From a checkpoint of a small transformer trained on Wikipedia.
Size: 9 layers, width 256, 2 heads of 128, MLP 768 tanh GELU, 6.28M parameters.
Each number is 128 + 32 x the weight over the matrix's rms, rounded and kept within 0 to 255. Layers, rows and columns count from 0. Numbers have three digits each.

# layer 3 attention query, 256x256, rms 0.044, rows 210-220, columns 128-255
117150094164111117115129128119176147179155125119133163140088144158151116083191143130095104113151120104135158123116121129109153110103143130102120107158108143120108113127078095127130155071139122084126137101098106157080119176097119144103098113127119152135125109152171147147126121153124150113143143138094157114146140122130172163116178118118185150154172130090139161119095152112077139075125
128108139135098140138161113094136106130150151129168094105096132134142131107136157135118122155112134096093170113138155115124146074094164151105117144100141158151160083104106111136129172128130098154145085161111139103111125107154150155141115099174135104090155101134099165119194139133110103148128134132124102150110115105121088179101128116134117094083131153146174095115131136088082115137145
094186110118112128120121100135108140113168103146156105133096132123146172159126120143128180134085179119133120112103134172136122132174135145153173095126109112153149112109083127157152136137115173136113122105117130128131131137139123105118092144145114121174147122121093140141132093096107098159138120121136087145155099148135133108125124115133146119101100115127113156138173178142133117095126
114121141096113099184124115165140129114122092143136176125091119125140091058127140150152154104083085119150063149129129090150162118077038087179198161109177099118173120114138078149123157138165151135132143090061151150101189136109106129102070154069117108156115128130124107112160127146072115161069160118151147167077158129128121137148095122077093147124100161101149096130096106126169117138143
155126115133124144122130124149154151085115143104117118133130103139064102136148101122165118125148188091164124151128115140153158110143144150143118139092154153088157174070119162104124112118119119157166099138154089151124145147114097142132117114134156109084119093138070144151131116156119142102100136113115154109164098114173114143113177083100103189123115064145138105127157096099091168139132
150159096121148121095148105104114148119148128106122132096138117127103177108150114131109158168146122102129206154112143130176161111167080180103121148139125137172159125132156178132108099055116134111097087116133085143136110093104133149150144142135131158110139107126084177123138180173089104130119131138106097128177103112121109131108151106136095120104142116186094147141126132129132165131159
123103118140151139120150158067113107180132131124153144114072098123112079152164118109140117094135115153128111109134167097123204106090056150137120107102146114001169134090157106104121094138170159077118134146185128103140125126127148163097137184130113150085096127139174125147164135160171136142091110144137100146115170116131149118090131145113148145129119229098116105126133137148120109132136
131154119120094070157131138197129110150111160138109127144154161113107167186125085093120161124113072150122166142124156141099164138145115131115151112122184150110071126145094168125117121148190132128193124093118134110140130128147128139145153103151140099149127161088143140107179113131111145100079131139134110123164127134171090103135117167159119108122085118131098112131169137184100200103115
113149144097127098167153117160129096147125139104138138134145129133158150110113139130149160140114116122140128129127156098149144122102143129149148120109166101183150093153143092141169146131146143114160135118128130155092128128132122144170094141102120120144112157117148114108076126087107117145127130129137111135119159145105151123164085110111130121156160125110131152157157151200195102146129
150109122106068143143187149133137094140144164151119162156115139138103144147063147148119126115148165131127054154136138175145120139120170174156136132117126139156123084107051154152124119121203097093203140123133113122096157150141110127143146099105093055098100148128138116087111056111174135128171104086157153142109148145079159134126158107088164132168093221077098111107124146138142090068138
129122144102128161127110137146123141111133117149101134136139140114134128122119140134122113174100105131120148129139115119150131109143094114113121170099147123120117116135121097112113130136117113065101121110080098115162101145135111131094128128131135138134144154149121101103131125101151159117147160115128122159115120150129094095156103138192130172113120105144184124166090103123152144107146
# layer 3 attention key, 256x256, rms 0.0414, rows 210-220, columns 128-255
158076163118124136165101155081121102081082094121118118111139118043118115147134116090152123087162143130147109149111171114096111118093109122167114124088160116140209101151155101150167104135124148160117131143118145090126132110129118121139131149139120117135104143146112108100145146121141155117125151127190101109120112191162226081151065152146156115109080118138063136107169158131151101162137
216120136129136119160118150073084142122143122082137152093142144175130131096130097131132141083169133148120105138149169139123142157071114128147121109163129109123136148094141123109117110100141121112137177134163092143154167144115121131116112136136129140141092137118141105107118098137151128114126072086166146118111104147160218093137128167149117165135130130107067156100127145144128147124176
181132106133123102132155172166147145080129134141129132119167129094126136093139129121119129180130102095133128088161091120090140144143126121128089119128115134106119121144105126111118126154121129124079127138125115158127078143088143144119144107141172166129151136112129134116119130139115103128124180131092145128147126050114000134136149123144117129145143108123175135168128129135140130148131
072155105132095139128106163134155124139135127153109106140151138099096152130117145113107180153132131109113182088104101149121103143235168127140099148147096140134101107151084152146124080139107115100106114133125099092116071161159149121159126142149119154124120110113128164141111137129126122113152135196134108112158091109125019118138153107162120127158142110142178133140168140138126140147083
150104104128149138150143112057098119169129117140134136125120154192116127134119095141109115066123105140096117159143161124122104122091127143125126128111154138144164133137141108118090151081146129075090135116137145138087131119111115120116110144141139153149135150146149118081101148114112155133153076101176128136132137179129240106119122150111160129122141167120066157082077168120141117128132
242086120137145125122157178106123134123147091087141115131119130217121139134110134150119136109129105128159142104182148144082162149056157121143131123121146127123134131097151087123077089104140136100129125123154150110129132149102109122139102108146174144114166097111113171069110084117125127155107077092146156118112099110148171128158142160134125136129137157147136131124097110123104130105165
007113144170104107173143115124104111147153138159138152143132132033143101128127146153142122077116132124104136155087132103129086130110131138146096125131112119190141115140136121150184143125135116156141106120110120069109142125153127113164096120108055117122082105145122058166166126086155151112160144130195149117097140192118196150095115096112148129109117116099086131101151147110167123143143
096138112149112132086140150116163138136146095165160135134144083114124125101137146176129115189135159121113168066096136149142146142133121160128167122124087092154120154080148127144132060124082105121098089148185115109112071147114111109172141127098082146159102128133132103165079114126139111156153115106082150107113113157100086145116121123144174142115127151153162086158100129091144102126151
089122129140108125067090156154135133105125120166104136133137117047117123141133154153142112180129085144133174108100093154136095095170170083127105148142124134095083132114067148168127120176107124135125142138135094074140112134138131133133136137161149134145149102110111127156163122096124080115123161123146148133150094091135026147095159103142117131137111104122138127132132146106076153113109
000142150167106131139101102135135140135132122159111123123087120075125126111132148148149129115110108164125133119081114100153104144129122122122100114126175100125143139146113073119195123168114151148131110127088129085128147115136125141123125147131076121146083144134122044193126142106117167094121158138172121136081165231154183142084067124168141172119130097093123119114145144104130141156122
166136106126136137132142109146172101136127152146113128136135134155105151145110108119099148150129148117120134139123119135147144135173152134086149146151102126168089136150107144136066109114115131168133150148142143156140129142115114129149165131089104111133123119125100174134165137202109061127097089135100131127148109080106060178131156121103110118136143095127131120134149122133123153144111